Part of a small language model's weights.
Size: 11 layers, width 160, 5 heads of 32, MLP 640 GELU, vocabulary 2048, 8.3M parameters.
Each number is 128 + 24 x the weight over its row's rms, rounded and kept within 0 to 255. Layers, rows and columns count from 0. Numbers have three digits each. The size before them is the row's rms in percent of the matrix's.

# layer 2 MLP up, 640x160, rms 0.088, rows 120-206, columns 0-79
095:118104154137135151145164148129101184128128142119091120121108151159151145116149102124141118168153153142136159139173106120082138126153119095144129091112139157139111155149097127156105139106111125138138129103094125086136096128138159137167122129
106:132120118097145154156124107153150111173126149094098127121120124108136141149139117103083099139131145146139133134112112100079168143085097133138092138102086139174111142158085070112100124101095093142105093141122134152118109123091084118129113133
091:110101144061130171129114087150139102157169132075102150104103158123102098111139109146141139156141122132068107152110116095104177071087113125106119108155122127106146123118125132095123156107062118137128118132111079111155148141119116111142167143
097:137178107092136133133152150127113116141130096104129166150134132159118097104122171111139147108169148142128145163161110119132155119134111105100120126155095103166157134147176131044117151124105125101050123113112141124119105112185100129139130116
104:126139139107137142149117105175091119157135098115109110186104118145136145093116144122107157149149099131104125159148139096124168141104164104122099090092134107187102148144122158129133134097119110130109148101120143136126148090168136136180149141
098:103101121156143126143120106154072150159153139115068140155088154135113147116106130138111168120110138133103189122093108115123121142137133127157092142099107156156159095131119122108142149153126100113132091143136128122110101103132093156151077142
102:088165129151132132170099124123120143139138114130150151135122126106118112100093140111121155148113131150105121142142091120086127130131113091102138116098149133145100101114096135128159132137087120103133174119104134108102108146184156139121152106
099:170167167096105111140157142116137156140139132105110100156159082128121125113140129144073132163135119104173131106114130114132159162136131114170107134134097156143136158155104125110126146143113110137159126074129115084144156125091122152145115099
102:154107146115145149167088136156104187158135153092106144158126132131131116084120114139137111124142158076181106080113100117093177155152145134136141131101143169148122155146136129156107117127161194084147138138099133106129119140150159155116160132
109:147109125145162095104085112089146143140101085123102103122155108138137108117165119164150079111130129095159148149122119135103126091116138120155145114135132108141190132133105085145111165152140108146117123084127169127126115118162137107133131162
116:081077135136136160104105119115120109138117097109130150157132116130113145080097140147109175127117149121131185131157111095091134097126134078114119142195167127147151125122129113100108106150125140140162131131118104091078123098121111113138114124
091:114159176154096084148083123129165134152167131107142161106111139094133178091120134147121136158109132108180133114155103094084174114136097143137105126118114104082159144121167159149100094136087139154163116129098105137145155152134159143131100161
097:156134129128178151175133149131119129155138126092175106138116080086098115115116114139120116100081198129123141144139106119117145105117132101134115118101125094155114107135138113116107148083103132076148085127152187148120164150115116129141088131
104:072132083103171149119120087111132140139094128132102118140125118070174122105112145171111100138161094142165140101085124119132152158115115143148127097132132153100153103142120110120112130123153160126139138132134137120146134105176128165118147146
096:143091128126112124127136087126157158146186069114111117124140146099098138128130133113090115103113129097144154117122151089112133190126121119159093152116135160110141109123150130143120116144153182131139128099099125106159183138167129099115136135
117:125083137133117126142086129103103126159147112124076129124143114126149100091141122127115112132132183141103137163085082140118150158123122110124067156106075171153132124148109128141125133130083134104114112136147163123098141094130143146150121126
100:121132152137193114084138118122187165154116092139090130149123129118128108146111172148169086109119132113134108150108111135129155145125131104132159087126105144125146100107106125117116120115133135081126106120135103155089132107136143128114114164
104:112103090119140121127133094152113142137140105152101107168096104108126116127102144125103124210144143108091142185121128148109121149117122104127101116137146128115146120129081127086156113089107094134150104168132086131099093125116129138118076138
106:120107129081121144138069109143134137117132119099132132127144125122133109131120113149144128161115114137151129136187102117113119162125100115110140136151123101141111104139077133109124126164138118116175141153125099085110150130127108106172146115
096:120119114133128192140074104107126136176191119119129155143113136089127097093136174162122098136079106112129163148111131110099139122146121139099142123137110123161146124133134170119155157120143086097145123092150122151120131125120105118130148105
095:119105152132144112161101103129068132172141167109142172110149135121136119089157116160142110138127110170136183148139094146069148123118127108128126115125070147156135174114106130127118164118115122134106142104109085130160105137126104150146123143
112:118146116123122183137129070186109108171158137135100132143187164120126179128104136153126143144111117106155135066137145109061140127120110103129115094117081139122169129121138123115098133116116114160111117126118130127071099093127123132192139095
097:134159136129162147129132130115183130118114151137132173163146145133177124128076122138124143114129121144141120151161111116113114113113101112132148131109144106163143148114149147117101150107127143138083130073127128166141124162159150113121098154
095:112081152147134124145112128135151186152134104087150105125139137122126110129079128145095114135118127111117180136149079095087134090099150122133119093165092091108130115129157106123097089092086125145121092108188096103150152111071083139171159112
109:114091111091122110149150078127104167161149107114132120153113143151157122130111157130109121138121145103168108101184142117121126110133091110106133081140131107109149142142134117119155135150116108122150097107081126126137139105141119127122116150
100:155136105077145133154112097130080127121111152149115187133132118083155142120110149135122157169167144159128134078140098132109121143102129129132117095149181117202165105152139144074141141130123077149112173152115140110126113136147138174153133096
093:059108096142119136173126095184124103144135160142110124134136139166132121164089138135151088168116153136106154093134129093110106091100100134106127131141114125143103144139131131126115104141144134112104091122108111086131116108115166154097119141
105:167095101168182118123125126109148129122102113120137139131104098122142102128147138193099123124152121115135093126094133112105168125125106113141115118112139141128115131125130097103111197141158136165130184127119138152125108134139154160128135166
102:130089137145109090188151102121092162140121103125125120120101113106127162132122111171137150168119182137103137107121118147118135125123159125134089133137106130106188157146136169117126121141154159146135146089087110132132149147137106122111137140
099:119136103109143131150105138104179156136139123177130103129174096139128118095096129116132110170107151125090140164146144123100163133122120115096090117128122189157116129115145104123122122163136145146135144145141129136104143092113086141124097137
091:090105110141170129097096105150118121134085141089132094121109117104119136073081132158175113175155117088152150123130119072089119134129153125139121106162091121120196134119117117114152149145116127093090142157134115075143107117138072105111127140
105:099134083171075119138107119129162162154113128122122144149120123140131112143131124103157128123170164146160193128194129110086125153140115119096142099143175111097130133161134140115085152154133143120136107147104125121157108164142149141104140175
104:120114114140118135184128135109111191111139142093131122130099145153146097135121131109103142124101160091100152157176136126118130120123111130163145130128137139109130097150098100085107135157123144145167088121083128118125102133161172121103185145
105:163147141132158123126144119129140147174116120100107141149115112094173144104142142186141163158148144124102181121157128173118174145112098115116145147130138146137142152143094124102104155148146145144106129126134123058134136113179155163134102145
095:135114162167142114148114080136126139173158103152084139091132136089096122133084123134114150124130165167143117148165132133131191112118155132089116110128186081176126133118117109142108178153137099121142159144107163113115163111085130123113110144
101:130125146085088130104105089139135152124125138110124171135126111173157124137137115133137127176089128105100160113155094125113113161082130117135158112133116108161111165138099115119136150155131103113126129141124104104100114133161127120166184153
108:140111142094131145135148117155111116134097148075110127108151105153160160056122123128136162121123133097112106140131089167132146166097151117108119103077130150173154158141130117123119149138122117138115120116126138126123085145176139196129143150
102:065162147123149125159110121140114158144125118100122130123167101095147134110138121173118132170091131108127137121108123079137136161084066136137095102129135134115132147125158060151154167116124120142105128135089125154155169112145165127115140154
094:111124118107114095127130133142119186125159097170115116131077145096136137133130148116129107169142128149117153110136098121118113140138148128121148132092127087171127114154128156117117216158138113160122132095116137145076125140131163090162134135
100:142127173144159152188161112123116106150139104126158110121102132155132142121166162109138128127158115097145099119155114140053157078084111099106122139138126125105100129116149077114139130110130112167099118129147088128146110123133158151210152120
104:134097136076145144092135099160130134185139137090127132154132140120138106126129178149128132121111145154121161126136135118094137096171156114131134155169151131092142187142161109056102134088144188117131147177159135121141092123121136171141167126
105:140129108154117088107104118140128154155138120091102145154123107118087137130143143136111119149124134107139169122138132114102148084098152116152145067145134115141142135140147110094142118170123128091147169123118116105136135167139141089134077129
109:156111146114106127126136135151105145124115120097095154159129091142092078071100127158144130132141133105121110145171134138124142097121104119118138146178106118165172151146138155122134127114099144120089145126107132116085089086163091141157136139
105:112112145140146134101092104099147131149153128111140143177107101113144092138139124092131148116094184152126099067151088071119175103131109121148087127136125144120131110131140130116128143100116134076135099146083126089149088109114111171144109158
100:124118140127129099086080132160090138126112105145048145148115125098159122111139128184129173182158133087141076120154122130113131130130161098143111122120143157132146128177121137094091121132094097149114129126102102146131120149096103149146117146
108:121138118180151216122111111150114183165124115163113156147121102122142140123115140123062121110118151093155131146135107140124146104104092141136089122132139149161158113150166140137105145073111142126166131127114146156077110082122123135154133153
094:145126141118117104128135140095109132164153149142107127176137162111090142105077117124150136149121193108072140130126134133143142122098118127139066119118107119157139146136133135115127140133125100124157151139128079118098141102086074169106118162
093:147141154134139113132105124145117133138172165074133106114201181110120109104111139126172128168148148134120117140119105086143147141138123086122098140102123135143119120136099175124143127128164122106169120118131121104177157141137119172155107126
093:095121159149132159128130155131084130118116089122122148148135108088130168102166100170112121172124143088107115081106142094121122155169132097151122095119135138141113164138122169118100150092079130148081090101136125104155145140137101111139084159
097:082100157120106182119119093096089121145116129113089130140138140106133162099116134147097162138173148171121145070118126121089127146115181113124140116119129113175143123127125085136168139132144187106115111118136134114168150134160091102185108147
114:097131135127180065145156136120135145168135105141160155163147111112104173102059144114109125175125122163123134094125128105106142112101155088133139087105122123124162104127133098082110123126110114100096155090149114129137091112114128120137108161
101:143131138123120087126144166160078134149150169126127182124124168116142152126154162081121165132172154114121111099104113085117181158099147124108118110135144132123120152148106128116123174100094170116110164138176096086124166100152112112154106161
100:113120115111138132145059092120188134139115097119138133113114104131144140122152171125122129160113154140173164136157129125081142113160172118128149122140099138095141121118152122070113128134110102128119132142105116138116070119153097155114103153
105:141145152125163178151101124129107132135134096110081115139113135124099105140112121166112138114094113114104124154153103093075152175144158105094116083160094092132114145148115127130104140099124142111152138137153106107069108041154124145125140137
092:140143107116139137100086135121149115123108164140100112117081138155114124117083125131153141159127161139156163127109123135137145096155128100141109099101076105086136144165150158076114138094124087115130138146126123101099141116100059114140080151
097:123104122172130128133141082164095176122117126127152100158174104132131108118117131159146110117136113111124112142099135108129134147132103122101087117133112120140142093160119192126134145089155155115148096142122124114153092140114106139121129126
098:163146131146142134123116068168115143121149088156121143157138150108104089122130122168089146135162132140160135121113118113110130127153100134094058152096107126180126127145130123107135098126121118081176131110088110091125137099134158153107100119
095:082140113108119127101143113191093140126111099113136169107100153104120132095115137163103095164135157124149129125161086106145157138117119107119132136159129077132118110163158102089136151099089134114115121149116144124105151102121153092123124130
104:161133125143137107107123094131141153163148133129147122134125140144198103123137126176118148134131132122147184138142100092106144134103110126135089114176151138131146145139153125103136150123141102062134135179137150128148174082143104134113109126
098:137098131147155137129138112106143144140162142154120115130086112144115109121135130136138141166148112115114182172128126142134185101116095119113097095140126112145147100118092165106150144102108132141102104095154120129124158140091125166155147121
106:095132125116106161098076104141102141146101129134105126130146154114165145099150139137118150125148160109110131105129081143130161147123179121136108160150096076138133110136132123102124140171137133135110111108112122093169134083124149097113109131
097:143147126115112090124132105098139138105133133099148176146130121147134135068130149128106156188126211137165167082107145141079167136124141109110134160145111125106144172145138175108080150130127131112119072166093116132113142112111129141142133120
102:140119145114086164112124105182094109145116116136125140103134148127097158101118093100132123150154130114121110121195092130117132086117159123133077117132117098132119128122115145106140138122108148122135147143139159099165150106110157112105147148
104:162138141108119145114119156084096149141132121123065087168163130121119145108105166111152128114130153122114116138108082155115131141134144114129121130088082153138150138130078152138132158121121075127103116172098099122116167177127129139129159138
111:110098135182128140113122105123111161148123111111086138121103118159109138130112131104083111143168138118121110095110117155094139132133113111154113148122105111137147152101107112125113133126113096133134151098109135106113141157106106127136129179
095:090137144152109124147133085163101121136107118110144122163165134094089096145128105177087107132175152152088132117122066134119130171117129126158127135125079121167144071162132146136104085085143135152124149121080143121122121125112126160115114131
104:171121134095146125105168103120079113166123107148128091145107157141099135133144126138129105120138145123134091141135116135102163128094132137127140151149118116085160132125114091063166120147110147120129127138090138145125120109104136137149155117
103:151128165121126115147115056119149183161139145125108146144141145136163119080111144139115098140166125151106208121166155106096149131141082150142143138155139138149118196126134168109125121103151152131124107127104118128169092131135135106139120133
097:125124156194138141132090124148098134150132130130121072121154128136138138118163147106124098142151114116154143089141124115093125118140119098138144085127097135139162159139152129093092194123142131133157150136113115133142144125097117115134163185
109:114090122122119157145096128135107131138134088120063098163128129120137130124096138126105087136127169137091136142160112155133162125112148108150065156121097173115139120147101135154129155132093088137129127187126103132105160125138151168171101132
098:153131151160123112125102129138095144168137135091134110102126108100119122118086172158118161108130144110140143117113118122122130130090107132154138108115111122140128122153147153132063136086111110101165151145122134110172174107136143166120131163
091:118142156129154130148124078140147124106120150163153120162129095110103093115105127153163149114124149123141146116142146135146143109087138078119138101129131089129153157127093118098112129133092104149115134157145109114098127126108117125119088123
098:121126135151165137110112111182137157166088136110151167119116060138122128089124148158123118101121113135153138101148151099119125115136095118145142158142136157126167145171109142163121140096157143100160146138143124101150183106120133098145113112
109:092130143143103138147089045126126143131138158117126155146110164131115136097148172131104135114141150132151153147195137130105181114130099138145118110145107114134154129136120136119124144131151157108088114132118123105124127144155109082148167136
103:096132119168150088178133102112121133140139131149126136191170154068090114114112119106095123099133137136118146077130150097129115130133118109103095091132126113151149123097097130131127151137115148096120100134102127158114091124115156097145189135
102:161143135164106144120119126139115168146109131111139119175130126116129134092112128135137059124164126133109150090129109124107123121106100116122097091122154136141114140138101121135156155095124141133152094169092113090143112101150119099092135156
097:089112145118140149160149068115119139123137155057159169116098109120143104127121084142138133140115185098110132141104099097126139134098116123131149106088104123157100138120138122137074125161148116157117126123116098096122135157126110129158156153
091:101133150185129100184095132132121138137131098139130112124116178125109153098136154143116115172162131099157169194119098130150147119127121125109152118101132130125105124146132126117091158109113118072109152123141115131147136123121123104148091109
094:148152150127130163167155146097143139111192120126142126135089059126112121129110132171103112143097160132116161131120111104103127153121082140083128102126107085112135166147117127105101124086190157115087100128177091136116169102163103166105124162
088:082131095132104133098095069171169138132142129162167126133118132150165094113146133094125164186159122103120160137132130128103124146103127133137130105129069126154125141146131135139132122172138122087166113174112098135122164111117115146149150147
098:121124109119141134087089132118115150164144123093152152153121092095129138148119145182111137125096141126123176092171102093141114125163106119168132163155104132100160117141178118123095130132103154128153111151153107089148137156102168175142126136
092:151161121139125210155108120097145156144126075171135119141105133120124101144089150124142123111116158120174116158124100126125134117107097114129084102111163128135138133152115175082103150079091123120138084127128143112138110117181180128127124130
098:137154127093142142094107088135111113143118150126124112136136142103212135139110122139117150104150165139158108105144142131115135099155159120144104118156085106108129128145138121103163138144131171144144083112096171144111139103161148117148127159
094:120056120115139094094128103109150096182112133121112122111148099110070127137133150172150105125090121156152172129147118091117104096144123138144134081134099108076181121142108113120121146133108162149104112148133153159115117120173099174129124113
095:099088160110125132103094124101147126119122096104166093134142112117119125092141093134105118120148164113126114128114088096135137102138153111125087095139060109146151104139132110113098124094083136101143099088100114110144139144132150134169152177
100:136090166129110147163141128095119096120135108074141127133127116096166112092133090133140084167176125096168107149106142136093119144115119107135144122142146101093100157161132126141149127124127158126098128136111144093072130091184128124152147143
109:141132110087140139150120129133149142112109096137171115110117136125170161114143156141105170161174141063151168130124098139111133161133106126110142106129137143141200156180123148093106124104136092122129143087115114114125130134138134109199138178
# layer 2 MLP down (transposed), 640x160, rms 0.0849, rows 120-205, columns 0-79
094:130133124096138117137157154101158141082155154100118131114119157176095137157182122117129121131106151157093135077124139098154083078147163098128170157120193119140145115099110107137126133120157124112104149159188101168162109126141135136118138135
109:131123150158115160158138164125118120104187172118103144122149127103099134150128093129125125136131164123117124129089139174091140104124124130157139107151144142145109127112119128151102165114128111116095167141112135140133100134160118117109164082
089:198124103123107076137143110123160110137130107133151105126116129142149142120142059099145157140147125134094122150100161126128152105113133138175107086124145107136126125161128107093105088138173148127102157098136139121127101154142182113104127162
099:181113129113133129123147109111137119121137136164141118116106122141119145108135135121138144088142137110089173112112088190139126096127120140154154129136120145114171071167149142147134098116139117101092128097132122105096127113126083130104136150
103:101124161093107132153085138112136139091157065080113102177110128123169141140122147132117142109127138113097118121140145157142130159114165125159113121088102157133097132110103118152165163091116125114115106088113127133135096132170122116170134130
096:131110116125054148146164097144138179117118144125146106128118192126158130137136129144155120087121082130120126138139093119126107124138125119149150136139117100110133156113134114140124134086106116102125099105141106096168108138154158073088092142
108:111144120108132149143100155115163129103128140086122157126082111123118124119110127143123115132137126122107102151125143151142075132137144125091185139107147164131137120103092152101143122098128149106065167153126112125116144147153145139109169108
107:144146143123080128115110173107161132173127087116169113130122112142117144161167138124154062067106137156126171120128146124125117145141112143133101089116120111093140172113141124103099133095126114113122080144091139157145109136145100120136120109
106:126118066157078109142180129151143133125126199085090131135145113113140124116118129128117124143187136146187144137149110127152132126166140149154151132109157158187156127146112150148129097131114098139115117130127146134119088113132115137122125134
107:110167125102111138137114127117133132082128147152125102110125158181126130185131134111153128117101108141186161110112160137127136130188113126143152135114159093165177130125107120116150091123104150177121176144157156164140091130138164097124121157
149:118117163113118133127113100111131103090120131154090162115126126155095145123130093160138115165123124119114128114125133129106137115097099116114136128101115116135078104072086136075161113123128143103135151155108122114120145094195109105132114130
093:116145111135093117111111124156132066098098148117144148118119138126124102093127129152101142112118160137155136143135095170143105123145129140164172133093165169102205107131172148126118126140136165149121150135120108114140124109139152146116149160
098:153102119099081158098136101114159098105134112134064130112098141088114089137141151102082109168095131109126100126116113145120119148127153151217168111124118121137178143146122085149151077139136144129147109082116113073116146129125131151160130163
104:103139135180116110135127152141095113096147182116111102111176117151141124187083163109131139116146111154123105098103157123133142145100139146138135115141135094145109077122105143138136102159118139109141174119108180122108082117100114133119143087
092:125168102162126128174138107136098111056114130114111119146129086150138107106125125095131125111113100127137118178130184131179105132127145134148165089120132132124117078117111152129125137124132125114136134104138200130131127148147110095119144071
127:117079156108103151153120112155110116147121146127143171141121139145117129168111120138118128119176112118096144103167118099083176155151127097065099130131125087128102142127123114149129120132135175177149133089123126158139124131125109125136107119
103:124122113116118112108112138129134121122123092105150185118192126150137107150125093111103154113120135164192114092131135135148114134122097096144099149203161102110123099134083112130125129129164104145143129161132119112168143130119109119148109130
097:113179148117137083133120122140096177123144117107140141138164144129140141130091121096114135110117125156105179133148072144126101147119136098129105137124133136169125075128128149120174123125097170127142098104138071115086145154147143115141132160
110:108158102146135127161100159125113097139120131122125128102121125118127136159149083152187154136116102166140157163134150110144134131147110126148151126112131153156098120101089195139100119180072128100110158126129154121122145152135116135123124081
096:136120080151116129112097113142166141124125088155136149087128148107123162143125149095136098119155078126141116115126142135143159125118128131095158127149138178129123145118116118174137132153115165125112132173134111110167123153110165151090148097
099:148155131108119104140149104144147146150134130149139110124153114108108161153116092126151162137126136109149177132115119105091156139114137176066110101142078129115146095128122105090112124109130137105106098171125104063117124124127127134150133153
113:127121157146137118088180083129095124121120127118119116125126138095088153092103113144135114118178183139101132133110147123140096100167128099107137124128128173113148162131179145101142162107112115143095124120125130133109075135134118160125148106
089:079125141141158089144135165159153127119146118133107110096126145132120131165157078153147097122098106142120116142163095139148128133151127117058132138134148165161163143120130131140144115132171120130148160154085140143097114137134136106124116136
095:168115116131092112148116146166120125139107145134093156103151165139141121155174118109129121128131128140152109163126153146094142089164137152155166157138088124122121149130122084130177127141119111157131131142108128129116099108164174117113162103
111:090156145127130150113149139105130140117118156126097126152112108119160143135094147135146103130113096135107140115109108097123122117165090147117124098110135157156174143127128172144102140118139127121161099124145137131130137074125151130142133111
097:108158088103121131143136119143111107106126134132164162135090109153162109150166115098118165141149104166121129142133145154131082124097112157155136132136163138159081151109123200144111118135119119159124134144120172129104135145081124134139144095
088:119149155131075106124085116118137099124118086094154112104132119110093101134137137145119082101124154134113187093163156094127129102141127148122151131128096110140140124177162143128071144157118117141159112118131138166177166132156118153127110116
127:111144123136161145139102137136145137118114118133134125116140117140133115138122119132168129104138087146158123113102175146120105100100128123148124130104168133117147108148156147118145116102153117141085181145118152099113104135130166144207120089
103:144134150135136098145118147093116092107145117146121087133121149151112101129142124109145161168103134126142176138116115114114122129106115151159103093118118071087158114136146094175086090115123110116111142174136090132090150108151142114164154106
090:124134139146123129093133135127122084148121116118147166076091124114158128121144152157124156129121128104101117137174115114135155109156123077161138102148152118104117119146139137123155107094110123136152120113074128129109144121136158135128121143
085:123098126154140097120153162145123100086173096154127146155149146125103118126134136141111086158117102155153091068161150157091138207093137126148106112095087107121116147080120153129143114099138162147120109115167144151136119126101117152126124113
101:133161123135133140136131145089153123110138139101111112118087154147141163160176140144093119088122122123127166120126127172143136115082147148163165126115152145097152105160121096132087108085095143114121100103131149120101146142152144122156148101
102:123133127146126172196070101132120162117108142113090092137146106145148147151142166089153097092144126074159167105140126146113117082108131187121159145121148118090157116123124133110131073107125135142135104136131160121153124135123117137099146146
100:165143144147118113117144112129147138147110147120118096136105145109134158151127086137129129117191143138151112115147164129122155107098116096102103130169147109133164096140122127139118148107144150108083166067148140128099142113093155127142183161
089:142163123156135145106098187119152159124120114098122130128111083144092131142133172135124124135120124152119117147089105154160118096160159158119115094135134138104164117101117159166096141120122111147129147102160124102095090086125118087156155104
106:082174102088107141143146135108105123137148136125103152134105150168102128139155128142145140123086124126127122157115135142123094115147092119102179129120173162158135146101127179142098154151101134089122139139120155132077106136111106103196143114
108:170133131102121119170138145157120113126121129088119127110159129123134119110102139121123166094117137142115124133140128149144139160101153130139201137131128176147089137127162152140146142146134123104121131115118198112158123129155133216118092136
095:117098137083129158077107125128137114122150143157121107114128154128131105130167126140122127115119126122125101155095150155153147138100105167130097106116121180112097100105122092081113132172121052127118148143126166131123129130093110137129088135
085:155133150158131106160117121129103142102133161172167101152145136117157154143124102128158108148126101135133116162143122089106102135137114104140087137176159153138114123111151136136125139125116117108126148155124105172110094172141124152101161155
104:094113161154108143128126162118105124140117154152133085158093100104103146128123143110113107093115065104138112132165141137098113103174151137138148119103141097142159155111130123158097150151144112156116087127144120101107129081147117133138147095
100:163141154129152105077125163165143130147120122173163101113123141103150124093129147150146151134124132137132131159155113162111139133099086111123150133132139141122145140126176152164141139114158126138134171126121119166114125119120082136102135091
106:122087163170126141107164134099139097118072167159090096134148084158128153130149108124119121132170114095097077138134124167090157152140109110107101157107143146112123139112096130102131131140090143124122134135129164123120151081129115129097172128
112:171107149111085093120159162094122148128118123160146161122157110113105103120126134119127138096114134145113140112110145160168105149128124131118132118165090197150157151148152105115135128150143103131065141088151164146119109140132119125140136107
107:093132124134117129121088148131169153120105127132170138133077134151145102100150139131114130121065126114105085144142091120124143105123096126169166149111122100124171132105109129122113165151139102100137102112144080111107138155140106135162114120
095:100158125112100083121139158081107117107136125187096095141133148110156106095160096128155136108122154123133122156131125135126129121113122124119119105156116139130114143112141120108105100126119169087120087132132158165173106159122152121154148110
104:118090107146116121100124105118096121118142127122119113063108148114113116132139168128159141149135162134169097167084083114124173123131125097132138098125111130149135123150076131127121151149112121108162151152111131131107150123126115109137142140
100:121133147163096155125131143140129129112084191160141138092116134134130121127145135123140115119151073127165121102105143166140136140103134117088158083142122176084128145128125126131128144083123118131097134082173161137170132153142127068139123100
090:113098083154167154109090158115125098110141090085141095160123112111083131163126094085150099123166154100140136134124127171137104144146110171112095114107150162118136147126116159138128128136117164129125121144120146206148136127134136119128104154
084:128135095100142106105113143167090148073069110144125176117102119123123147122126134138126150103120154149133116088150135153151144129109181133142162173151125119103087122148146128115134123131094090137104064171148150124150159141135158130129133124
089:113096105114150118121094127107102111099148136132101146102146154172172144146171134123121094109164119144148115159144134157142073126087185095132129138143081085139145102153123074143175137158172064120141116107124126096140128123141149130075075130
098:104158135095123099116186136133123121120112150173154132137139160146127131170136103103084089162170128148084127155132142142183126091149177139115172116110144186134134124132126135108095078106118119130099136136123109114121114140091143137137078090
097:122130115102105166130147127156133127114123122115135122142115161141171158116165167141172165108143149121082167122121179134137083147125149169148150134134152152100113126120108186152134147135081149129097143106117115107120120121172137128149169136
106:112137156121136144127123132097182102115150149105120098101069116170087154164160136143127142116062158156156137101148128185134123132123145154101150112141132147083121114076069143126097145104126124110107134105156150126101102102133155111129128170
114:129131154148119128149128150114091132130126174081117140111095142116089111126130073154110158135125114134102148107135135109114130171132101164080087106175070126150149133154159125128138117154159131114162131139144125142148124102152123145132085108
085:121136120142115104146128189124108111090128147127134177102199121110090139153145134132155123089109166140121136075090151134124119162120081156149107121145121143139118127108134102144131094155178126125136144108150133170164119153129138117158138123
084:154158129077167127160140135136130095101112100147135125102116152106166136080117150108121136111127129153106098121141142143138114146125132112124136106101094095115099163128129090139147143144112126108130128147110142137128097133130123156119174114
090:108146182114117142057126140133113132062121102093108163116095152145105128107121138132143109142117129127116101127168158152082101118160104107083147153104107138143128090155172141156133138131143107121133163145124143162125142116150146106150077077
095:126087134164139122081116118130064114105131137167101131097167169096158139118131126134144115107152091115141118131098132138080145185087111097144114115155128128140169121136155114154140118157127154085138120165096084116146133111120106157085114130
107:117144095138159143146099079112138105092094145119153141131125195126111127123110112159158106106134125166154125126102134103116126168123078152122085110129147123108126123106110124153112154145163132111127178131154154109065103116097081131104119133
102:170126130158122107124108120116163104139098127094146080104163113135113121115168134104128080127144131126100124143135166118144132122169175110161136116118159104141144144117150088135107115118152164166088130107135120086123124147168146073131109157
124:138088086165120110160150080130083120136132134186133127156145158101143131119165172133141149114162146122121141121146145132124126165116165133166113175153062065101105117125124142148157136111168127105112116085134175104132157124081111143089099153
094:085115115097118152099113132092120108100111100151132151104103163130129117141121114089130137122111149121148118113096170138151147123128136104142107097148150087087131114103140125114125149110141110102144058087140106122127102126110106133151115134
101:137125111099120100150101112121137100125173134139144095094158136105119124130131130147130150145152142132112089133124146102115166169125153131147107157165116079128153132113130140208140107109085103106102116153158136112126145090116130149123120163
098:154136146080137145158050101191135116140163126142104129138095115133139110120136145094103175137135126129146145143142145145142126139144096109180163157157171115138095128135136153122165134132113124159137168147111089087130153153134142164139137179
102:141102135169126144127074121115155182144139121153147129124118116166133116113126118102130117115181173113099141153086143109176115166129137124139125147111096149150139133101110108083148113134086118100135136110140090087135108132125114112109110138
092:146140119179117126143146100101127107140098147155115127107122127098105170131108119130135172162098140136126157141127129158148090112143095135117102159081106111122132123134111127143117097125127097126141142112140133140123113163120138129142159133
107:115125067095127149165131149143087115092149075148141102118148127127105128104106135121103105110142100097139126137145111101155119117112126172166093109135098188128147162138136152146099115167114157108136131097154150132152101125138136160141151149
109:155131146110117134089116158067135118112156160122100123116082116117137104093092107113112121087077169123146134141129163127110109125135131116102092140135153148063140127104120099076083127134119163101145141136128100138126158077125144096145126139
094:179073146085099136096093125142167153137129106140103138114112120161128122139128135159136133111117131113101105136116157108155117108091114120126132191146112122152086159144107117097145114156132111124132124151118136086136117127131148070119100144
114:137095146143125137181113113159077110100098116133123141094107122155124126183126095128142183105128143121088171099137118141083144139171148110115060140138143082139097147115134133120144137129148163174102156084156127142159121137123133140106112142
088:164142112119113124094070138107144160125128170155143155116156149152095151108132152115160106124141134110137111127164169150151138165150142117118112112128136116144117112087141105119124101073139108145134140088142150132129179126100080153091124134
091:108145140153137109120138129128124110108133147121127136131118138093103141168070123148163158118108139130112125142118118116125152121129146133117109150118100164136151120107098069124180113130142151104127125128164158127141108125103143138144147122
090:171132166133134183096156144089096142130113135114133102129114102117186137134141149122138123093154132143117130129156132154138116132122136092093115099130123068118134113088128113140175180154120114119146146107144185160126111114126100132111132124
098:097129081140112157127187121110131145141128129142132141102134144138122130111120106102104130120145152093089144128091104128114114126100135107154123134159105109130160136108092101167132113109104104147149136091148126113113150097168148139119151166
091:151105092100109119084149134127147184140096144152098122140135108092097091071143137116151133162155118104124149155160133140130147103143178139100120176130135109136121149108177099111126131070130105159152137147144096142138103145084118121104139115
098:106160113086145126146079120071168095160125108133089117145132127133120132125099159130094164163116156123132147159145101161092100112090115091153093105153093132132139108109107170138100119155128107149109144137112138160109144154128127137154147146
095:128128109118101122167094077121103070092125150092160127148108136145128110139150099056140117150126124117080116157117126141116111104106100123144125134127139132144155144102138125124160105102131136117078138103138102117075140187117101096146117096
096:116094141108165090111122116106111107144119147153147140133122151122115140121114160113139125125132126125147119113108154130135172109136124138109145100091121131105122110143115123122163109065103107102130120187140086164141145146146123110143105105
090:120135113125109140106095182153122131095119128128139128074135119132087139148102171129094098141129133134138118115131145105136129161136145116134163067126111127133108138096109116082119133141079094136106123114130134135119109131132121091100124141
085:150139146122122156088134087086092126116135097146113120121134122195113109179093096104153089137151112116094149115140146155131121125167107135144132191122116121094126114119103146131100104104109140153169131141134143134105126159112166139139102123
097:116173151112115113113121155156108108123094149141131144098131094100172149128155120134128132078124141094130119157165093139120146123135157109161151088126103089109171160128101108087135143148118106125147084115108145150105148119119100144096119061
088:129133131167117084141134127132142127152172172169142121123158137159134102126105187124158124101135126179131126119115139113103147144160128135100066099136117115134132113133119081145151147158157163116114131124124142159125147134094155096107099137
100:112097150150115155131112102123114098118123135115143147142121122128172165130139095178116132140189132112119126096128117115129084132128141165149107166156117118123149108109123183141128138145149123164132119106122128105101134120121134145114133146
097:163136137129122163098144129099141125133182115105135132103172122103137145121156139133142130125131120185154135126137159139182114103136135146146140121138143141111170117150131153110126111149126140153107116142133144144131132138138092134114167094
099:131151112100075122144106174141176127147131116150088141155078154140100102174160141165106109102134092090138150157124119139138110127142115120162149127140139128168108126145143094136120113140065145168087110132098136096114161107137187118139153151
097:120107144132111107121160144125106146165147153125106123159147134168113123180096123121110115186120146094162111149136156115164116137117137173135159130181111138102125135132155147130113138153115134131105136084101122160095141169150108111094152110